config.yaml
norm: "rmsnorm"
init_out_by_depth: true
optimizer: "soap_variant"
final_lr_fraction: 0.0
Each number is 128 + 24 x the weight over its row's rms, rounded and kept within 0 to 255. Layers, rows and columns count from 0. The size above them is the row's rms in percent of the matrix's.

# layer 4 MLP up, 512x192, rms 0.148, rows 307-330, columns 0-95
size [107  95  96 115 106 103 103  99 111  99  99  96 103 102  95 103  96 109  96 108  90 102 100  98]
[[ 93 104 140 111 121 102 148 145 110 135 106 157 154 178 141 134 130 158 103 129 127 135 140 149 114 102 139  91  97  82 142 155 126 118  88 148  93  80 149 186 142 108 110 134 163 101 100 163 109 151 144 183 130 140 124 154 114 106 150 131 126 113 128 155 134 139 136 125 140 126 127 150 110  96  79 125 113 141 119 137 164 137 152 132 136 126 128  89 111 139 130 123 123 143  91 167]
 [ 85  85 153 143 130 135 151 159 107 105 124 101 175 140 129 125 158 111 107 125 127 124 149 156 117 117 131 121 143 105 138  86 136 164 113 147 155 153 188 126 102  85 135 142 154 136  97 162 120 163  88  99 140 112 164 116  87 154 169 156 143 164 153 174 121 119 112 143 115 139 152 102 148 101  97 119  99 103  91 130 148 122 145  80 125  68 164 101 127 109  97 119 129 127  96 124]
 [ 89 148  87 114 150 153 139 142 165 107 120 105 153 151 120 113 120 176 184 133 131 146  85  98  95 122 131  95 137 127 131 160 110 117 122 128 108 110 152 123  94 113 154 115 172 104 134 117  99 133 100 118 117 103 107 110 150 129 147 131 151 118  79 129 161 107 114 109 153 101  93 116 135 117 157 141 121 110 148 133  92 157  85 114 165 138  96 119 127  81  99 161 110 126 117 151]
 [118 153 126 133 126 119 179 123  80 108  97 104  90 140  89 159 101 121 127 144  92 131 148 154 115 176 131 134 142 160 157 119 136 104 128 163 132  90 139 140 109  98 123 177 128 122 114 140  99 152 135 153 120 160 146 113 154 145  98 153  99 196 163 120  94 171 151  85 122  91 110 145 130 136 113 125 172 109  85 119 169 134 142 108 152  93 124 110 145 110 153 106 163 146 142 103]
 [ 96 124 153 125 163  68 133 129  86 107 102 121 125 133 104 165  90 156 128  81 101 132 164 155  98 125 180 166 147 145 125  90  73 105 151 128 136 137 121  95 116 123  99 164 135 127 116 200 110 101 120 138 161 136  96 104 125 127 199 149  83 156 153 133  85 111 153 107 106 141 131 127 136 101 132  95  84 139 114 133 126 167 132 168 138 124 125 102 134 105 178 125 123 146  94 138]
 [117 139 124 124  88 116 122  93 134 131  97 121 171 126 198 145 161  97 132 137 108 144 121  65 144 131 174 112 102 117 114 114 128 102  97 125 121 161 121 113 130 128 103 131 118 109 167 118  82 137 147 141 119  92 126 155 144 105 171 128 129 152 123 157 119 121 108  94 126  94 114 153 133 109 149 165 188 129 134 116 150 122 111  83 126 149 163 109 149 148 144 141 143 101 103 118]
 [130 132 105 150 105  84  93 121 153 136 143 135 149 124  96 158 142  86 162 129 120 126 136 127 106 153 121 117 113 122 109 131 170 133 166 150 120 148 124 104 136 123 125 145 112 151 127  69 152 112 109 136 122 120 104  89 163  97 130 128 141 106 112 144 161 163 114 138 155 187 110 113 173 137 136 136 132 132  76 143 166 123 118 140 166 137  86 170 169 148  66 127 153 152 116 114]
 [ 97 100 134 119 109 132 168 176 127 122 126  84 140  91 143 145  97 110 142 109 118 169 108 128 132 108 155  78 100 135 125 106 122 144 144 129 133 103 112 111 109 149  80 140 143 119 107 169 113 101 158 112 140 167 106 120 101  89 121 147  95  91 158 113 148  93 118 158 124 168 166 133 124 144 150 106 130  96 120  89 156 170 128 129 139 129 129 145 141 143 103  83  99 128 113 114]
 [146 166 102 120 153 112 132 122 123 138 109 190 169 114 125 153  79  91 133 121 147 105 152 143 119 110 124 113 105 141  96 130 130  89 141 177 119 132 186 124 105 144 149 113 119 180 136 138 149 127 143 144 145 110 112 163 157  89 165 144  90  87 121 107 112 151 123 127 145 109 173 137  75 155 168 130 143 134 123 154 143  80 160 126 130 114 142 133 111 117  77 149 126 103 113 101]
 [135 137 152 118 115 143  79 137 116 181 146 143 133  84 134 118 140 119 161 128 134 115 139  94 123 130 132 132 138 123  55 144 144 131 146 115 104 104 113 125  90 106  99 152  89 125 151 132 156 105 160 129 148 107  84 146 144 100 164 155 142 137 117  98 112 118 154  97 152 144 126  99 141 124 129 119 132 186 127 122 160 120 112 111 148 132 135 115 172  97 168 132 187 124 176 100]
 [122  94 103 147 126 129 149 126 154 103 140 144 161 137 134 181 147 140 151 129 181  97 122 148 162 141 141  93 145 127 141 134 152 152 141 101  99 128 120 142 117  59 105 106  73 165 126 130 149 178 126 125  99 105 169 106 123 121 122 120 103  81  91 110  93 109 101 130 102  78 162  96 122  95 148 208  88 119 122 166 139 133 126 112 144 155 143 121 110 150 107 109  97 157 148 138]
 [172 113 162 116 128 108 112 132 135 162 141 101 130 159  93 127 105 112 111 138 123 115 149  96 136  89 127 145 121 151 101 123 165 136 139 132 137 135 123 163 137 124 113 160  85 133 114 108 121  96 155 170 110 138 123 117  76 119  97 139 127  89 158 124 149 136 131 166 140 126 136 138 140 112 126 112 134  95 108 140 129 107 142 147  89 108 138 131 100 124 133 144 151 125 142 112]
 [157 106 146  83 156 135 124 106 137 125  95 117 113 138 102 104  73 135 115 123  94 138 143 125 105 135  90 124 143 150 116 110 107 143 189 104  81 111 118 134 102 170 154 109  97 162 112 100 100 142 136 123  94  88 136 133 157 106 123 129 141 136 126 122 139  84 121 150 131 135 142 108 127 147  99  80 107 117 140 163 131 116 116 137 123 181 121 151 103 117 112 125 135 166 135 165]
 [119 109  88 143 125  96 124 110 142 136  99 121 151 113  92 119 151 128 153 107 126  84 174 120 141 127  89 127 117  91 135 156 125 147 153 185 143 104 121 125  86 103 151 154 115 134 107  55 126 178 143 164 150 135 113 133 123 124 107 163 143 150 171 126  81  99 153 107 113 160 107 126  93 147 136 162 148 104 174 109 112 152 111 124 154 120 117 118 124 169 101 100 108 137 118 115]
 [125 123 165 170  99 128 157 121 160  92 140 132 137 120 129 110  85  91 171 112 112 182 102 147 165 202 126 130 129 163 128 104 125 127 112 102 114 138 143 146 160 114 115 110 140 131 110 118  95  98 165 110 159 121 134 163 120 149 175 125 124  97 138 110 129 121 157 107 100 157 121 134 136 134 158 150 110 110 103 145 106 147 104 103 138  97  75 126 132 120 115 153 174 130 141 149]
 [138 144 114 155 110 137 152 122 122 156 112  92 112 100  96  86 128 100 103 128 133 125 173 106 133 138 128 158 149 126 167  85 116 170 140 110 146 131 131 113 187 164 157 135 112 112 103  88 146 144 150  49 121 173 114  87 153 158 123 119 142 145 126 126 129 127 154 158  99 174 129 130 163  96 150 152  96 102 126  91 125  83 145 152 119 131 108  91 101 113 145 145 101 100 142 101]
 [155 120 155 119 116 134 164 143 119 106 117 124 118  51 158 112 164 107 104 136 155 156 121 146 138 120 132 132 109 116 161 120 110 105  79 105 146 122 109  93 126 170 115  83 117 102 121 130 162 127 130 136 141 180 145 166 110 129 118 156 113 113 110 187 121 153 121 107 160 143 144 158 116 128  88 139 122 119  93 149 104 124 111 181 129 128 139 143 140 114 139 126 170 146 133 119]
 [157 151  97 183 109 149 124  90 153 122 128 137 102 152  96  92 100 156 125 121 144 137 127 162 168  85 144 125 111 136 163  97 125  81 116 139 153 101  69 170 125 127 135 149 110 110  86 103 134 139 154  88 108 166 160 132 108 165 112 120 129  98 113  95 142  97 116  76 131 122 118 137 133 145 165 118 127 102 131  98 146 103 126 129  99 153 113  92 115 163 138 125 103 141 133 111]
 [118 106 103 113 162 137 160 143  86 161 155 143  98 109 128 151 133 116 131 115 141 101 133 119 103 135 109 145 124 122 162 113 142 149 114 141  95 108 142 175 157 103  99 105 177 126 119 121  76 164 128 112 158 136 147  98 127 100 125 101  76 145 151 118 110 131 128 167 110  84 115 111 162 129 136 152 118  95 120 123 134  84 113 101 119 100 104 156  96 126 138 155 109 171 133 129]
 [134 128 116 114 102 172 144 123 123 139  98 148 165 138 129 109  98  94 118 117  62  92 132 137 145 158 182 118 148 127 170 140 106 149 125 125  93 157 135  91 123 129 135 118 119 132  96 128 146 141  89  92 118 157 104 164 132 173 107 127 101 135 113 144 140  76 152 109 110 123 123 111 107  73 133 124 162 112  89 133 133  67  97 108 107  88 134 104 124 147 116 140 114 107 130 142]
 [ 89 129 146 169 131 138 152 186 182 186 105 124 132 123 130 118 140 132 129 166 118 127 126 133 120 106 166 145 141  96 109  91 156 118 141 159 113 154  93  97 120 142 169 153 103 148  69 161 119 136 129 130 114 140 123  94 146 107 129 121  91 137 122 105  88 128 184 136 146 120 112 131 151 136 105 166 119 133  94 183 159 152 123  73 155  96 128 129  86 163 153 159 128 120 142 129]
 [109  73 157 160  70 113 146 117 121 109 136 136 122  63  94  93 134 146 173 101 121 141 137 127 157  98 137  70 142 127 144 118 139 137 134 109 126 133 102 156 107 113 141 131 126 120 101 103  95 140 138 136 163 111 108 134 193 112 107 125 124 134 168 128 115  84 119 147 151 157  91 114 132 173 102 143 127 109 127 119 160 108  80 112 107 109  93 132  63 144 113 112 103 149 137 124]
 [145 113 118 139 136 107 104 128 138  83 154  88 145  65 144 110 112 139  90 119 136 136 123 143 113 124 125 127 166 124  93 120 102 163 172  94 141 112 120 168 101 131 119 107 125  99 111 159 143 132 117 109 132 113 167 121 167 144 126 138 133 103 115 135 123 112 153 105 111 147 151 156 123 110 166 132 176 129 148 149 115 133 163  85  89  83 104 141 134 117 190 101 123 124 139 141]
 [121 123  78  79 153 112 141  92 123 103 130 131 113 128 153 113 125 104 104 109  95 109 133  98 150 123 132 157 115 127 151 130 159 139 143  96 127 120 126 156 154 132 134 105 117 117 189 127 139 141 110 116 112  80 104 136 134 142 127 129 104 146 133 126 144 103 115 114 116 128 170 106 142  65 112  96 110 169 100 171 140 118 141 127 125 153 108 113 142 120 158 135 161 125 166 101]]
# layer 4 MLP down (transposed), 512x192, rms 0.118, rows 307-330, columns 0-95
size [106 105  92 120  98 100  96  93 111  93  87 108 116 108  92 110 102 112 100 109 108  92  99  91]
[[167 143 104 135 166 152 109 169 133 136 118 150 122 144 156  94  94  92 129 158 149 150 126  93 171 185 116 160 152 146 108 121 110 116 116 113 129 104 131  77 152  96 140 138 121 132 157 125 156  79  98  98 148 142 124  73 105 145 140 121 124 143 146 114 147 135 125 126 132 116 117 130 177 175 103 168 134 154 142 107 121 122  90 112 132 179 103 116 112 107 169 124 152 135 167 155]
 [171 125 131 121 120 141 110 122 168 168 147 123 204 156 144 134 100 142 109 136 153 114 159  83 125 117 113 121 122 122 123 155 133  90 138 147 102 106 127 152 132 202 109 120 125 151 128 114 156 114 120 173 100 153 136  76 134 135  94 172 120  90 145  84 101 156 192 143 133 140 124 141 141 124 158  72 146 162  68 137 119 108 118 120 118 134 138 129 148 144 110 104 157 125 154 135]
 [110 131 158  78 171 103 108 131 188 144 129 132 146 103 137 133  96 139 133 179 121 124 161 142 150 134 142  89 151 142 121 121  65 132 157 153 168 135 133 118 146  80 163 100 174 127 119 136 165 112 134 148 131 158 119 165 126 160 121 131 120 127 132 129 124 119 147 116 141 162 114 139 129 139 159 131 148 159 166 106 149 103 134 114 125 127 138 116 165 169 113 145 133  98  91 125]
 [144 126 162 127 140 147 127  95 133 112 135 163 129 113 161 156 160 117  96 140 136 122 123 118 159 168 114 150 106  71 128 100 139 173 138 147 119 142 157 125 100 115 149 125 118 150  63 117 125  96  79 131 111 144 178 132  97 137 129 162 166 126 168  83 159 121 128 154 122 100 140 134 116 125 100 112 158  94 124 139 127 159 158  95  89 113 105 126 154 121 105 138 154 132 141 114]
 [132  82 120 161  71 136 117 118 140 149 156  84 155  98 179  84 123 121 149 178 126 138  93 139  89 120 130 104 107 158 111 102 138 175 158 163 117 144 157 151 112 162 126 126 137  83 135 134 159  98 139 103 114 137 100 145 102 145  96 134 142 122 148  92 131 110 151 118 100 115 120 147 123 120 103 123 111 143 142 115 102  98 119  92  79 156 131 114 141 144 137 117 150 116 118 127]
 [ 65 115 149 168 150 116 142 133 140 129  98  72 153 127  64 140 107 135  95 114 137 112 175 153 138 141 120 101 174 135 134 132 122 137 174 127 142 122 138 134 115  98 126 134 122 128 139 134 124  71 110 158 140  96 110 143  95 141 109 125 136 136 122 124 178 118 130 105 151 175 154 112 156 106 141 133 101 123 100 118 100 100 123 114 134 115 116 138 175 158 137 159 116 137 112 101]
 [163 126 179 112 131 136 166 156 124 131 109 159  98 120 140 140 150 130 120 125 128 101 142 157 126 112  70 125 134 145 157 158  94 120 126 122 121 151 104 103 113 145 164 117 107 165 140 163  88  80 132 162 139 138 122 134 131 148 108  79 151 137 176 138 127 154 131 162 110 118 174 116 141 121 114  86 175 108 135 125 171 135 127 104 119 130 117 113 115  93 113 143 156 130 108 118]
 [139 164 122 128 145 118 165  96 146 146  87  71 126 140 140 117 142 194 138 139 141  88 100 131  75  90 126 163 148 139 102 105 174 124 121 149 130 163 125 140 147 135 130 109 142 158  94 134  87 143 126 110 126 115 113 134 126 142 155 156 108 158 110 127  81 114 140 152 114 131  96 131 129  90  82 129 119 129  95 115 102 130 147 106 125 140 109 101 146  94  84 130 161 159 149 144]
 [164 126 113 138 149 120 126 145 115 171 113 118 138 135 122 183  80 123 120 124 109 154 105  94 152 132  98 116 115 127 157  99 145 123 137  85 131 148 114 149 133  97 109 145 137 118 196 128 166  94 115  96  74 132 130 156 121 152 177 109  98 120 125 126 119 111 140  96 113 103 132 142  97  97 156 154 160 109 134 118 143 116 142 172 130 197 121 138 135 124 126 166 128 129 100 148]
 [146 161 109 126 148 131 115  96 166 106 118 124 107 128 149 125 133 114 146 127  87  88 121 128 181 127 151  79 139 122 122 124 101 129 112 170 124 164 138 151 122 156 180  86  97 131  75  99 135 147 124 105 108  84 118 119 133  88 131 134 131 152 159 110 155 108 136 122 191 111 144 157 122 113 132 197 113 129 134 101 148 113 115 140 109  96 106 130 162  88 108 172  92 120 135 106]
 [139 124 138 131 141 117 157 149 115 112 100 162 137 107 120  94 109 112 140 101 127 114 144 159 110 110 108 148  89 145  90 106 151 122  88 102 171 109 137 138 166 115 114 129 142 150  97 167 133 180 127 160 111 134 144 127 136 104 127  85 114 170 137 147 141 164 171 130 153 131 134 180 149 153  86 118 148 135 168 115 126 143 153 151 163 124 122  99 112 108 121 123 125 135 161 139]
 [174 140 132 138 137 141 140 135 107 158 133 127 118 163 107 118 151 119 122 137 139  96  95 121 116 167 145 125  98 132 100 136 121 123 119 163 157 123 115 124 146 158 118 143 134 123 152  91 139  88 159 123 143  86 143  95 132  95 140  99 132 111 109  80  80  79 147 144 176  82 113 157 121 115 133  75 126 134 124 133  86 110 140 122 126 149  97 109 114 150 111 113 165 124 145  80]
 [124 106 112  93  98 143 130 115 130 137 132 132  92 146 124 100 154 154 108 155 137 147 178 143 146  99 129 128 123 127 127 108 111 136  74 131 118 128 140 157 110 128 120  72 124 128  98  75 113 133 123 131  98 143 118 124 105 122 108 165 147 105 157 118 124  91 112  90 166 152 128 117 113 148 162 116 107 166 137 179 145 138 145 133 165  73 144 145 168 147 165 138 145 123 158 103]
 [146 139 144 125 178 121 149 129 149 181 145 152 146 140 129 131 132 112 128 145 158 135 115 123  78 158 133 123 133 155 128  96 136 121 118 110  61 161 123 144 113 144 155 106  93 130  97 164 130 141 106 120 134 138 102 125 165 130 177 136 142 119 128 112 108 147 125 108 102 171 136 142 132 120 153  69 122 163 130 155 131  96 140 127 117 120  91 119 144 112 132 100 146 160 104 118]
 [153 131 129 129 144 117 147 139  78 128  98 122 151 178 131 136  81 128 108 104 141 135 122 146  99 151 114 138 146 140 133 112 178 134 147 128 124 144 100 113 148 126 116  96 118 143 192 143 100 205 120 124 107 123 136 103  83 129 149 130 125 141 142 136  85 117 115 139 135 107 131 119 102 127 106 134 151  96 136  89  75 109 139 123 134 155 109 119 117  78 116 130 161 141 122 148]
 [ 92  79  78 111 112 112 114 157 110  91  84 136 116 120 141 113 106 168 125 126 137 206 131 112 162 122 112 128 108 132 113 126 100 113 115 115 123 108  72  90 115 128 141  88 114 115  96 108 168 134 139 134 132 110 124 131  99 132 103 179 150 117 127 177 121 122 145  93 116 141 116 111 155 125 168 138 148 100 152 130 120 109 105 142 135  81 175  95 168 111  80  98 132 148 136 131]
 [132 118 142 151 126  65 118 151 143 115  94 122 158 202 145 140 115 162 142 114 124 124 166 168 124  91  84 126 132 123 112 155 141 116 135 155 116 139 177 107 123 122 135 154 126 123 148 135 156  96 139 152 145 109 135 105 133 138 169 138 115 130 111 143 108  95 139 126 128 111 170 106 151  88  96 134 144 129 139 144 138 102 101 124 130 136 138 128 126 142  99 125 106 118 157 118]
 [119 127 119 143 130 144 113 128 131 122 114 149 105  93 137 187  95 123 113 138 111 113 175 113 123 135 150 103 142 156 178 143 117 192 115 106  99 111 145 127  78 115 157 108 153 141  99 121 130 130 166 169 110 147 105 119 144 162 123 125 146 163 100 120 188 126  98 122 115 110 145 142 142 119  85  97 123  89 130 148 160 136 172 127 107 131 103 122 121 138 152 141  84  87 128 100]
 [171 126 132 138 129 129 118 104 107 123  87 130 165 150 150 117 116 125 187 142 127 135 100 154 162 162 113 128 150 164 100  75 120 148 124 134 139 148 113  98 138 142 117 117  91 145 129 118 150 209 104 144 114 155 122 117 123 161 134 173 103 124 134 136 130 142 131 166 144 113 135  96  76  83 120 121 158 132 140 119 119 124 133 102 138 144 115 144 159 136 161 138 169 127 140 114]
 [ 81  79 138 141 140  95 126 109 120 156 117 139 140 135 150 147 123  94 180 148  84 159 107 182 146 128 119  95  94 118 119  86 137 113 169 138 123 136 140 107 158 101 167  89 107 132 103  88 106 175 116 169 102 124 131 152 119 121 118 129 140 108 122 112 125 128 134 178 141 115 111 106  92 118 119 130 131 155 116 157 120 119 128 103 141 145 143 171 140 116 141 127 162 113 130 142]
 [125 112 120 107 111 130 123 100 145  95 148 148 166 128  88 119 143 139  81 101 127 130 156 130 125 121 175 122 132  81 167 109 136 139 138 130  86 138 117 103 115 151 122 186 122 123 106 151 116 100 132 181 119 187 153 106 181 111 117 129 138 108 169  85 180 128 170 145 124 138 118 132 134 146 110 125 114 118 159 127 131 109 116 140 150 152 119 127  86  82 148 148 101 125  85  92]
 [147  98 141 142  78  93 112 145  95 123 131 153 152 154 144 165 124 137 157 116 152 142 153 131 134 127 129 107  56 120  98 154 147 153  65 167 174 116 183  95 140 127 122 112 132 117 123 165 140  87 126 106 145 163 134 123 110 124 113 168 172 156 107 102 143 135 161 115 159 109 123 136 134 129 151 130 104 134 168 156 147 125 100 164  91 115 165 131 144 117 130 147 117 125 115 138]
 [111 115 120 136 134  98 124 129 113 126 117  99 106 141 112 123 135  92 126 156 120 126 104  97 148 153 137 140 139 130  87 175 122 150 139 152 148 121 146 106 100  79 131 114 124 116  85 151 119  86  88 150 120 174 151 173 131 149 119 114 168  82 129 114 112 140 143  97 132 114 117 171 133 112 142  98 124 105 123 148 138 104 124 136 137 118 128 178 148 154 145 140 124 122 104 164]
 [143 123  94 118  78 126 139 126 156 150 145 129 153  96 120 134 103 163 123 155 139 122 120 155 108  96 153 149 164  73 120 115 167 131 105 130 129 108 160 166 166 143 126 131 124 110 135 150 133 129 131 127 152 141  94 119 129 139 153 148 132 136  82 122  85 167  74  90 150 111 131 175 164  94 130 120 116 137  96 105 113 116 147 142 106 143  97 125 128  91 131 152 105 123 133 138]]
# layer 4 MLP gate, 512x192, rms 0.141, rows 308-331, columns 0-95
size [ 87  99 113  97  95 105  90 103  94 101 105 107 103  89 105  99 105  97 108  93  95 103 105 101]
[[140 171  88  80 107 113 108 141 160 135 141 155 131 117 104 123 116 142 152 145 142 140 101 147 160 128 121 154 119 148 120 109 113 100 146  97 133  90  96 128 156 151 115 161 131 129 138  72 151  91 109 151 120 169 127 114 172  86  84 119 118 130 120 111 121 127 142 132 148 139 121 150 108 140 112 142 111 142 175 140 100 140 108 127 122 158  80 175 111 111 144 134 155 138 159 124]
 [141  89 153  97  90 113 137 116 118 128 161 123 134 137 110 132 147  91 123 148 107 136 128 123 173 126 130  82 122 140 102  79 117 124 117 112 146 110 124 142 111 135 108 128 123  84 141 145 114 110 101  95 124 140  98 161 169 125 120 141 116 152 130  98 114 107 131 114 115 153 129 136 139 154 116 113 167 156  84 142 121  97 158 107 145  99 112 149 123 100 136 122 145 109 106 178]
 [143 129  98 125  90 114 130 134 116 105 118 120 105 143 127 147 121  95 118 161 126 127 133 134 135 131 127 179 104 123 124 114 121 133 163 106 162 125 141 114 151 132  99 111 134 108 114 114  91 121 183 138 122 195  89 136 115 148 105 156 181 127 134 141 165 127 175 116 115 143 100 122 119 118 123 115 195  95 110 151 134 126 103 119 132 167 171 117 122 164 150 112 127 109 101 125]
 [164  98 110 131 128 147 128  98 117 174 103 125 103  95 162  84 110 120 123 114 170 115 137 147 182  85 135 104 133 115 137 125 134 135 110 112 139 155  93  84 149 109  95 130 121 128  91 140 132 130 108 125 131 118 150 138 118 116 149 116 124 102 108 109 185 107 144 128 137 133 136 112 100 136 137  82  91 125  97 161 116 107 116 124 135 135 128 112 147 177 104 146 141  90 110 118]
 [152 149 121  95 126 138 127 153 117 117 101 116 138 130 126 132 104 138  91 140 129 152 138 160 176 128 117 125 104 157  79 153 186 136 138 174  87 104 147 168 150 150 130 127  91 156 127 150 101 107 154 104 119 136 133 121 121 150 145 134 118 117 126 123 126 130  78 159 145 161 143 132 126 117 111 132 107 126 127 140 146 131 144 143 129 121 154 141  87 128 111 112 150 153 110 115]
 [125 154 103 158 134  62 111 190 110  97 130 107 126 154 140 114 130 129 146 126 132 120 125 156 113 130  91 131 130 127 156  90 110  74 146 169 107  91 152 154 170 188 140 143 153 162 136 131 138 147 111 155 107 131 134 149  87 154 162 165 117 158 146 127 117 119 138 131 148 110 130 149  80 146 149 129 149 169 154 114  75 135 125 169 144 110  92 126 128 120 178  70 139 127  90  88]
 [137 116 133 106 128 112 141 137 107 156 156 123 127 115 141 161  93 139 134 157 160 106  99 148 117 145 166  98 139 126 136 102  97 107 119 100 155 125 114 136 126 109  85 146 124 110 152 151 147 203  74 139 151 117 106 131 129  87 158  85  81 134 141 151 145 106 132 111 114 110 141 159 111 164 129 121 112 103 131 163 102 155 101  66 132 156 130 148 109 146  93 103 109 141 141  90]
 [156 133 103 122 142 100 125 106 127 161 117 146 154 114 150 149  92  52 144 116 166 146 142 135  92 125 103 138 119 144 117 146 114 106 100 126 121 144 157 131 107 166 134  86 110 149 116 137 131 113 134 114 150 146  90 165 181 115 138 127  99  97 123  87 118 144 158 120 122 118 159 137  89 203 134 123 111 182 157 151 129  87 166 127  93 133 144 131 120 116 116 158 158  88 101 137]
 [ 73 160 109 119 119 123 114 129 120 159 125 107 150 121  86 126 118 173 152  89 141 173 152 133 120 124 114 123 128 156 148 132 108 101 117 128 175  92 103 110  86 146 169 129 143  92 103 116 111 133 141 102 142 109 172 118 168 151 138 160  97 150 101  88 138 117 117  94 131 106 138 111 110 109 149 128 131 119 106 101 134 178 163 105 148  86 111 112  95 110 136 131  87 127 144 140]
 [109 148 101 128 139 138 102 141 160 117 148 125 154  96 139 153 137 114 107 137 118 125 104  93 117 168 132 103 123 148 149 123 112 156 138 115  95 126 154 150 105  87 129 164 110 160 125  70  72 131  99 131 133 127 111 152 147 125  98 164  99  89  97  93 125 128 113 131 127  61 106  84 117 102 140 125  94 105 132 144 113 132 109 106 128 152 135 132 168 161 144 125  96 105 129 109]
 [133 132 129 176 190 139 164 125 129 116 140 199 144  99  95 150 157 137 141 184 130 122 112 154 142 141 122 119 113 156 163 155 108 140 138 129 126  99 143 154 117 148 127 167 155 143 148 142 148 128 105 115  84 106 122 145 148 126 109 100 112  70 106 159 106 136 125 139 164 111 147 122 130 119 142 144 151 106  96 110 109  91 106 151 146 124  59  87 113 110 104 148 125 125 133 137]
 [149 115 143 147  85 112 118 146 138 115 127 172 103 140 154 125 153  96 144 122 104 113 124 109 134  78 147 123 104 135 157 114 141 105 102 160 184 164 134 144  91  94  87 129 135  79 134 119 150 110 133 171 150 160 123 130 171 112 154 135 130 159 147 129 119 113 120 109 124 117 121 116 143 168 144 155 103 132 122  83 125 152 122 126 110 148 137 104 135 175 125 125 122 113  95  96]
 [133 165 161 146 133 139 146 153 135 168 149  90 117 135 139 147 118 129 149 117 157 141 126 164  87 149 132 163 134 102 116 141 154 131 131 147 146 179 143 133 133 100 107 110 153 102 136  63 131 127 109 103 132 137 128 161 138 126 166 129 129 153 128 134 123 191 146  89  90 142 118  77 127 115 115 110 121 160 132 110 160 136 145 132 162 169 141 156  84 126 123 173 149 141 155 125]
 [116 140 131 146  90 180 178  86 138 108 155  98 102 103 119  90 118 147 149  77  95 157 124 147 137 146 129 162  97 114 143 133 107 145 125 147 126 133 145 142 140 133 144 139 106 153 109 132 141 126 149 131 192 142 153 156  96 113 141  98 117 138 136 120  86 135 144 155 150 117 113 122 163 130  92 142 109 141 112 139 111 185 165 152 110 115  91 156  72  76  99 115 175 118 127 149]
 [150 107 128 162 132  96  79 167 143 109 120 161 149 115 107 146 132 105 148 112 103 136 138  92 135 157  55 136 115  97 100 143 128 129 127 141 120 161 146  81 135 156 134 148 151 109 113 157 147 113 120 108 149 138 141 149 129 121  95 107 139 107 116 167  83 152 154  88 145  73 144 118  82 111 130 120 132 152 103 146 148 155 132 171  91 147  91 149 106 109 128 126 137 147 127 126]
 [102 128 111 167 148 138 101 163  91 129 116 105 115 117  97 105 150 115 183 141 144  70 156 122 115 141 109 161 126 135 151 132 115 118 152 129 158 136 128 175 143 123 157 104  93 119 135  93 161 121 131 171 132 144 124 167 189 131 155 116 144 140 130 103 156 162 127 109 144 117  98 141 162 103 123 134 149 111 108 129 163 144 100 132 123 171  96 108 103 116  90  76 105 138 185 115]
 [150 116 114 104 146 128 163 118 114 149 129  92 164 121  87  91 105 166 134 119 129 125 133 144 144 115  95 125 124 150 132  87 148  83 162 103 153 130  81 125 143 104 189 142  82 113 105 120 122 102 128  91 144 158  85 107  94 123 124  88  95 120 150 111 180 128 140 114 108 145  94 130 158 143 155 153 134 120 119 132  94 157 132 134 149 154 133 111 148 184 137 127 122 120 146 173]
 [126 131 109 125 154 145  99 160 101 109 199 130  98 111 143 132 154 105 108 119 184  91 131 110 149 125 148 165 113 132 141 136 148 128  86 112 122 124 117 160 149  87 104 110 151 136 137 124 108 126 127 109 142 145  94 105 166 126 133 121 112 152 147 129 110 155 129 143  87 101  98 139 133 155 148 110 138  98 138 123 113  99 136 115 133 140  91 136  90 115 143 167 146 150 139 121]
 [107 130 129 111 158 126 125 146 116 149 104 126 136  84 147 132 119 125 171 165 134 135  89 135 189 100 158 120  93 151 166 131 123 126  95 135 135 138  97  65  75 107 173 124 119 139 119 113 128 132 110  95 134 155 127 154 107 113 167 109 100 140 139 122 110 139 135 161 134 143 169 104 119 120 139 129 116 115 130 133 116 142 113 135 127 139  97 156 113 134 167 109 144 138 112 109]
 [ 99 171 139 152 130 138 120 180 153 137 125 165 151 155 135 121  92 156 147 109  89 138 124 153 103  97 117 113 115 121 151 110 133 173 103 100 107 103 111  98 116 149 126 151 112 103 165 112 112 150  85 106 142 168 160 134 139  89 157 112 152 119 148 150 108 110  56 127  93 160 164 137 130 149 128 101 118 124 132 126 126 121  81 160 104 162 100  90  88  97 133 147 113 134 116 161]
 [161 115 116  68 139 138 130 174 129 146 113 118 115 128 121 163 137 156 136 135  94 131 137 122 139 158  84 195 110 121 130 101 119 106  90 142 110 138 141 142 108  75 140 147 130 119 125 117 144 123 179 185 112  79 122 152 125 149 163 152 110 119 150 115 100 127  88 161 139 146 133  91 122  78 132 144 134 108 167 141 139 152 128 115 147 137 154 110  98 123 135 104 114 101 169 104]
 [117 137 162 106 120 123 163 126 109 137 152 134 168  95 146 162 117 146  93 144 141 143 157 103 148 100 123 130  42  88 177 146 116  90 126 108 138 122 147 141 110 165 105 123 127 142 135 116 105 113 107 148 144 144 168 109 123  94  95  97 141 120 128 126 130 117 146 161 124 131 102 166  92 156 122 126 109 153 135 121 155 152 136 128 122 127 153 107  71 138 113 168 111 139  96 134]
 [138 134 111 162  95 127 114 169 124 125 157 142 164 153  89 159 124 137 100 150 146 144 142 150 104  73 133 138 152 144 147 119 126 122 111 143 182 118 136 153 184 127 157  81 103 134 116 126 149 128 122 145 137 119 139 126 120 163 134 148 124 124 153 141  90 159 114 125 148 130 114 141 122 133 151 138 140 137 126 179 134 120 144 102 136 136 147 189 140 116 104 132 114  98 105 156]
 [111 151 108 119 136 156 158 128  98 164 127 149 114 159 137 108 146 168 159  95 142 132 129 120 159 131 115  95  97 157 162 145  91 148 109 147 137 128 125 131 148  80 111 146 161 106 126 154 124 157 118 147 148 139 169  84 118 133 131  93 122 125  91 114 118 115 105 104 129  80 113 125 115 123 113 138 130 128 115  98 101 154 155 105 118 120 147 121 103 157  86 142  89 118 151 162]]